{"num_attention_heads": 4, "vocab_size": 7994, "rope_theta": 500000.0, "rope_fraction": 1.0, "bias": "none", "max_grad_norm": 0.5, "final_lr_fraction": 0.0, "batch_tokens": 131072}
Each number is 200 + 40 x the weight over its row's rms, rounded and kept within 0 to 999. Layers, rows and columns count from 0. The size before them is the row's rms in percent of the matrix's.

# layer 4 MLP gate, 1024x384, rms 0.0931, rows 595-611, columns 64-127
106,210,177,228,186,133,204,185,218,181,96,74,172,157,214,187,247,248,213,245,179,166,220,281,252,127,191,155,144,210,230,241,206,231,226,270,208,253,187,186,176,202,250,229,189,179,253,169,140,255,202,193,220,134,215,155,161,167,217,148,230,173,218,207,257
097,230,235,165,181,218,220,132,210,171,212,126,234,242,210,183,201,190,163,139,236,195,191,177,192,175,171,200,232,237,238,159,161,218,237,156,223,177,237,220,175,156,216,128,184,267,220,197,216,189,267,190,203,179,246,222,228,284,156,212,137,155,273,231,182
095,176,237,246,245,119,203,243,203,200,266,246,201,174,234,269,193,210,264,195,181,172,255,207,240,166,194,249,134,194,159,247,138,201,151,219,242,189,200,185,179,237,180,175,258,236,177,175,203,267,224,178,174,185,165,256,172,180,86,180,163,195,260,270,162
100,236,183,189,205,215,126,221,170,210,198,208,209,179,231,197,191,252,206,183,257,200,219,216,204,298,177,214,135,181,219,206,171,111,111,239,132,118,162,202,218,225,204,221,186,252,215,168,172,177,136,188,288,175,199,271,229,155,253,182,211,167,199,124,268
103,228,159,189,229,163,211,183,125,191,204,184,194,215,224,188,244,188,237,146,227,193,220,144,212,237,275,229,255,189,230,209,207,207,147,272,223,208,148,220,156,234,153,163,259,183,121,228,274,269,231,193,258,183,238,206,216,212,219,190,163,214,309,183,193
101,216,224,137,214,203,227,215,177,278,191,115,149,255,190,117,210,154,188,197,169,218,140,166,208,283,215,200,227,190,214,208,200,206,200,107,154,231,173,180,177,193,196,247,232,200,212,154,181,189,229,205,181,289,201,196,208,209,215,240,135,226,197,190,222
100,192,218,247,256,188,256,215,208,171,166,243,232,193,234,216,253,206,157,122,226,124,164,197,206,178,138,204,226,171,196,220,95,244,215,186,224,164,258,182,259,144,276,206,158,252,207,196,152,163,184,197,223,151,251,170,216,251,252,192,167,193,67,208,274
099,211,267,229,289,244,166,103,250,172,179,208,164,196,146,195,183,275,153,201,197,194,196,189,153,219,204,166,164,156,169,178,170,262,195,188,167,165,237,213,147,199,158,187,244,177,229,267,174,212,169,214,190,190,193,132,197,164,141,215,235,288,193,168,239
096,256,146,167,139,180,237,218,114,223,215,221,222,209,180,117,257,201,235,228,181,283,226,188,176,144,181,205,159,148,179,173,244,258,151,214,225,248,128,176,209,185,211,182,233,279,270,159,213,185,260,180,202,239,180,175,159,211,233,250,231,191,204,185,241
103,89,215,195,209,239,190,154,161,191,247,225,136,259,198,214,252,248,112,119,281,185,176,306,192,188,131,216,267,227,158,276,217,238,155,163,228,161,227,264,185,152,169,153,270,171,115,269,263,207,182,191,164,191,203,192,181,188,131,222,195,210,233,158,258
097,166,175,223,225,227,161,155,175,249,181,222,134,141,237,222,187,187,129,268,212,159,204,194,250,208,222,195,222,142,213,206,137,160,127,232,246,241,179,181,212,198,270,196,169,223,205,258,178,145,98,217,257,129,260,235,237,192,207,176,263,235,174,231,241
089,220,137,178,151,170,253,254,216,210,217,202,109,167,139,240,234,179,184,154,201,238,198,314,179,175,199,141,148,274,221,93,200,235,208,220,238,180,190,229,194,175,227,272,155,188,179,202,118,180,212,236,195,228,183,189,206,173,162,231,218,207,167,250,221
095,155,142,229,214,155,197,216,270,202,210,232,202,104,128,239,211,176,204,190,215,202,208,192,174,187,206,184,149,175,152,174,194,159,221,219,191,237,116,161,171,193,237,192,250,212,252,243,158,244,252,265,148,215,265,156,216,145,200,229,266,162,230,224,144
101,217,195,187,204,184,182,180,273,204,256,243,165,235,213,178,158,152,168,183,215,200,169,236,197,160,196,153,192,257,94,143,146,231,241,152,189,210,139,194,240,163,141,179,182,219,176,231,261,188,239,260,211,174,184,231,191,215,214,188,230,193,229,250,257
100,213,223,216,221,249,164,178,187,108,243,198,113,184,262,245,189,126,237,213,165,152,206,243,165,174,154,154,154,249,231,114,225,187,227,223,196,229,241,240,255,147,240,203,223,126,153,253,260,120,163,159,181,180,203,187,195,163,229,145,214,184,208,208,194
096,157,184,222,185,226,214,246,176,208,191,167,59,215,240,173,195,160,193,215,171,241,163,175,272,223,208,193,270,229,139,199,236,253,124,236,157,196,239,255,135,172,221,234,227,307,206,161,162,216,212,178,224,166,106,287,189,275,193,239,208,193,230,205,112
100,235,215,161,196,251,246,202,217,240,217,160,235,191,212,195,179,160,149,166,246,166,177,185,233,128,225,210,281,112,174,197,185,213,160,176,217,254,173,233,166,191,252,245,261,203,173,182,240,170,155,235,138,124,217,156,223,187,193,137,178,174,198,251,248
# layer 4 MLP up, 1024x384, rms 0.0931, rows 595-611, columns 64-127
105,206,254,299,157,191,215,243,244,169,190,119,210,246,235,168,265,154,199,225,221,228,183,148,222,215,222,217,237,159,220,196,228,200,200,265,222,186,174,179,256,286,67,158,118,194,223,171,201,163,203,160,186,227,182,201,117,192,221,191,198,187,163,241,268
095,183,232,198,176,246,109,197,182,174,157,144,188,182,153,170,279,182,174,143,247,133,176,198,209,129,185,202,275,192,260,116,187,235,208,93,251,189,122,255,164,147,155,217,157,149,194,236,206,237,206,203,199,138,189,208,262,253,150,145,263,192,218,195,231
096,146,269,250,212,208,216,190,175,246,246,244,190,163,181,163,158,125,215,155,150,215,236,180,167,184,227,229,158,132,236,157,158,225,166,260,201,249,172,225,243,193,251,250,185,186,214,176,128,176,214,174,238,299,232,141,222,200,220,150,193,179,217,204,183
096,135,228,135,191,148,257,195,181,134,251,165,268,229,197,176,157,185,212,197,153,248,162,200,202,233,170,193,264,165,141,235,299,233,208,183,228,205,186,231,122,258,158,170,142,186,206,223,202,203,190,151,243,209,210,237,172,167,214,237,177,215,201,187,172
108,268,184,183,162,176,240,188,138,174,211,199,169,165,203,210,225,199,203,237,198,171,225,127,219,143,221,225,178,174,284,188,234,172,108,233,229,208,119,200,146,240,182,190,168,167,161,186,244,244,188,133,286,224,232,175,220,184,219,183,186,182,228,158,244
096,203,151,215,175,203,181,240,186,182,246,269,203,195,209,188,153,181,246,177,252,133,288,172,183,245,203,227,233,214,173,218,155,135,265,208,171,133,192,190,187,161,174,202,229,223,201,221,309,146,255,237,159,72,214,151,247,203,231,149,188,254,221,231,176
101,99,240,240,252,173,168,226,207,245,208,241,225,193,245,298,213,217,218,192,225,164,280,216,185,195,162,243,251,243,238,226,209,255,247,223,206,217,135,227,158,192,194,254,176,186,262,192,165,239,186,171,258,198,190,205,210,262,192,212,216,186,178,218,237
107,171,134,222,230,222,229,185,174,223,220,222,172,191,112,128,129,203,190,301,152,153,186,149,182,268,214,187,281,147,193,198,160,193,174,123,263,228,147,250,276,188,153,257,103,212,154,228,178,176,180,246,214,144,188,203,186,214,197,132,255,240,188,185,162
100,233,145,136,157,214,280,224,117,151,191,149,175,203,142,223,177,222,175,189,219,225,211,219,233,291,242,207,338,229,218,163,224,240,191,220,163,236,145,209,265,160,228,226,232,265,135,205,229,200,119,216,229,162,162,177,162,191,211,218,196,196,213,170,237
101,223,238,188,199,189,210,239,245,180,277,238,251,165,277,152,135,260,283,189,166,203,172,143,225,160,129,204,175,182,189,198,258,206,214,264,186,175,144,186,221,221,194,188,198,173,255,135,150,195,129,187,174,192,219,227,159,228,228,197,118,180,219,231,158
099,193,173,219,279,178,201,207,234,202,248,103,221,232,243,237,201,192,216,227,232,222,167,196,186,213,202,147,210,146,188,226,185,207,235,177,283,201,236,211,229,157,162,215,205,257,199,178,193,260,206,168,255,295,176,203,181,177,192,145,171,208,186,210,109
095,205,196,212,257,214,174,198,304,197,220,213,176,201,233,179,227,183,179,248,132,157,165,173,119,191,204,249,186,267,163,159,143,181,179,236,196,238,259,167,200,202,212,174,177,234,209,174,237,250,121,206,192,187,250,292,143,271,268,186,231,201,178,138,261
092,207,198,183,193,185,260,235,152,331,249,168,186,244,230,221,198,219,204,182,200,251,240,201,166,184,217,195,263,171,83,210,194,245,114,202,211,160,238,259,221,209,324,191,205,211,201,220,225,148,182,208,168,168,226,132,149,221,175,189,160,241,226,187,171
102,218,161,195,151,205,217,163,262,190,240,254,163,188,155,162,162,203,194,223,213,218,200,215,249,227,216,224,173,257,188,218,228,225,289,198,221,195,141,183,215,235,192,182,271,152,169,288,166,162,206,152,148,226,162,237,216,168,188,176,232,146,211,226,199
101,231,151,228,182,207,273,193,198,69,128,233,228,213,240,169,190,236,194,157,218,267,242,243,225,165,201,270,177,200,219,171,309,124,252,206,160,240,247,149,230,165,158,236,210,122,193,236,166,210,273,181,204,209,285,183,178,170,219,250,252,175,260,246,256
095,186,157,145,188,249,242,220,256,201,141,148,191,185,258,133,279,254,219,278,155,182,170,217,232,281,220,120,184,269,245,189,123,198,162,205,102,232,207,223,174,166,247,241,192,176,241,275,206,230,268,227,267,221,212,238,229,170,229,216,210,175,227,208,189
098,201,180,179,189,242,191,202,231,210,237,214,203,145,231,139,164,236,184,141,166,167,186,161,226,190,168,172,162,178,163,140,164,165,235,161,214,217,150,194,175,220,184,245,203,169,170,222,251,229,152,269,149,128,186,195,112,200,243,230,160,165,221,224,235
# layer 4 MLP down (transposed), 1024x384, rms 0.0864, rows 595-611, columns 64-127
102,226,206,266,167,177,207,262,174,259,223,233,117,165,232,267,257,172,216,145,212,185,252,203,37,192,192,222,251,190,233,246,244,232,227,225,180,311,188,212,201,186,173,171,147,191,280,201,212,240,235,217,171,181,228,171,233,136,258,253,292,201,241,178,277
096,181,235,148,129,193,252,177,177,212,180,190,148,177,147,223,202,180,201,176,220,101,224,171,169,140,167,215,205,220,239,204,307,150,230,169,211,170,208,154,201,137,247,170,187,266,239,208,222,162,264,193,231,201,190,240,156,284,172,232,205,188,208,200,206
099,156,201,176,211,167,244,252,172,202,293,177,150,244,219,241,168,171,212,112,200,262,165,190,166,162,150,267,151,157,245,198,158,199,132,232,188,164,151,159,221,244,224,153,204,238,131,215,255,246,136,234,179,232,223,162,226,140,147,162,232,186,174,226,165
099,252,223,131,203,179,191,162,193,180,207,231,242,248,225,212,229,150,158,217,190,215,228,229,63,128,236,193,180,218,193,220,216,196,226,158,277,233,221,189,149,240,157,96,211,127,126,151,296,215,283,195,149,184,257,182,190,168,180,275,210,276,224,170,170
107,251,230,158,269,204,209,286,225,191,245,188,246,191,199,284,188,190,219,235,196,158,173,258,242,226,223,185,113,237,245,193,211,199,169,250,162,229,183,188,244,258,230,135,154,226,232,132,200,227,145,191,93,176,234,213,194,198,145,219,146,207,204,243,198
096,172,225,191,187,169,191,223,264,117,216,215,205,164,182,167,233,212,241,199,217,165,207,209,230,208,142,170,276,213,198,236,145,173,218,217,106,191,204,265,291,164,134,314,205,271,176,206,128,203,201,220,195,190,177,192,253,250,190,203,264,193,218,185,276
101,192,192,153,232,210,207,143,199,234,238,168,172,207,174,287,150,169,168,193,116,213,264,218,171,186,215,219,267,195,190,197,211,169,212,138,183,241,206,121,237,141,220,226,200,146,268,161,190,114,200,165,258,160,186,247,244,263,162,174,218,211,254,204,245
107,132,143,171,310,212,195,186,168,212,193,226,162,255,158,208,148,129,242,241,124,203,231,190,81,203,249,199,173,161,175,199,134,204,232,188,211,235,178,157,216,171,141,255,213,202,186,214,233,232,79,215,159,211,211,139,201,222,209,224,233,165,182,211,200
100,157,201,242,231,138,89,187,256,148,197,201,251,246,154,186,148,180,255,189,138,200,208,219,149,209,234,188,137,170,202,282,254,154,162,197,173,178,243,198,129,179,199,131,205,157,231,165,191,156,298,159,118,190,273,245,245,241,210,201,149,188,192,204,215
099,256,189,210,177,219,167,181,156,227,241,147,241,215,170,156,263,181,141,202,192,128,247,256,195,157,146,220,238,243,185,168,190,197,199,177,274,197,233,217,206,198,201,211,244,168,131,221,253,188,201,198,127,161,205,263,235,265,162,248,208,191,207,270,221
097,229,182,220,251,136,232,214,226,186,231,144,195,260,291,165,180,151,270,176,294,164,194,154,165,197,229,203,189,170,281,214,231,182,232,145,200,246,255,269,142,218,186,232,174,239,205,173,201,170,160,206,224,228,183,144,255,156,175,198,144,164,176,219,174
090,148,180,157,264,231,149,217,270,196,252,294,198,247,253,195,187,160,282,275,268,228,212,164,364,229,222,287,228,242,200,200,215,191,169,159,144,222,235,182,171,182,187,197,223,185,195,185,247,224,210,228,186,145,281,170,239,249,246,198,241,229,243,170,219
096,218,198,166,208,224,211,267,124,181,222,216,194,287,229,225,225,220,258,210,111,201,238,202,188,205,175,180,213,236,126,198,161,193,177,126,165,116,219,184,216,179,173,180,200,194,148,256,110,209,159,215,220,206,117,192,336,298,240,170,145,221,277,230,239
100,174,209,214,244,230,202,234,223,141,230,209,171,143,111,130,196,208,214,205,190,214,226,224,268,247,220,206,195,155,185,136,213,224,191,251,201,245,175,211,237,115,156,188,178,136,205,287,264,118,166,185,182,144,205,152,180,213,156,215,147,154,169,189,188
097,221,233,211,160,144,234,200,223,235,238,195,252,195,149,213,222,263,236,209,222,149,128,228,340,168,260,276,199,163,165,229,215,134,186,171,133,208,143,133,204,132,144,201,232,280,241,163,186,239,269,196,200,196,278,211,175,201,187,225,240,215,215,235,266
099,174,169,176,181,173,209,134,252,161,215,178,178,215,282,215,223,190,204,333,190,141,169,250,200,216,100,152,281,274,164,185,207,243,163,236,96,121,215,241,144,190,252,248,173,247,255,185,208,196,167,246,256,162,171,264,150,165,232,192,210,208,272,179,222
101,242,177,224,199,277,191,191,222,189,237,255,188,244,175,136,192,243,209,181,181,194,184,244,272,161,189,128,169,156,229,209,262,157,132,216,216,254,181,204,216,232,181,264,271,168,223,214,310,237,259,229,231,158,139,164,185,225,172,187,137,200,228,240,197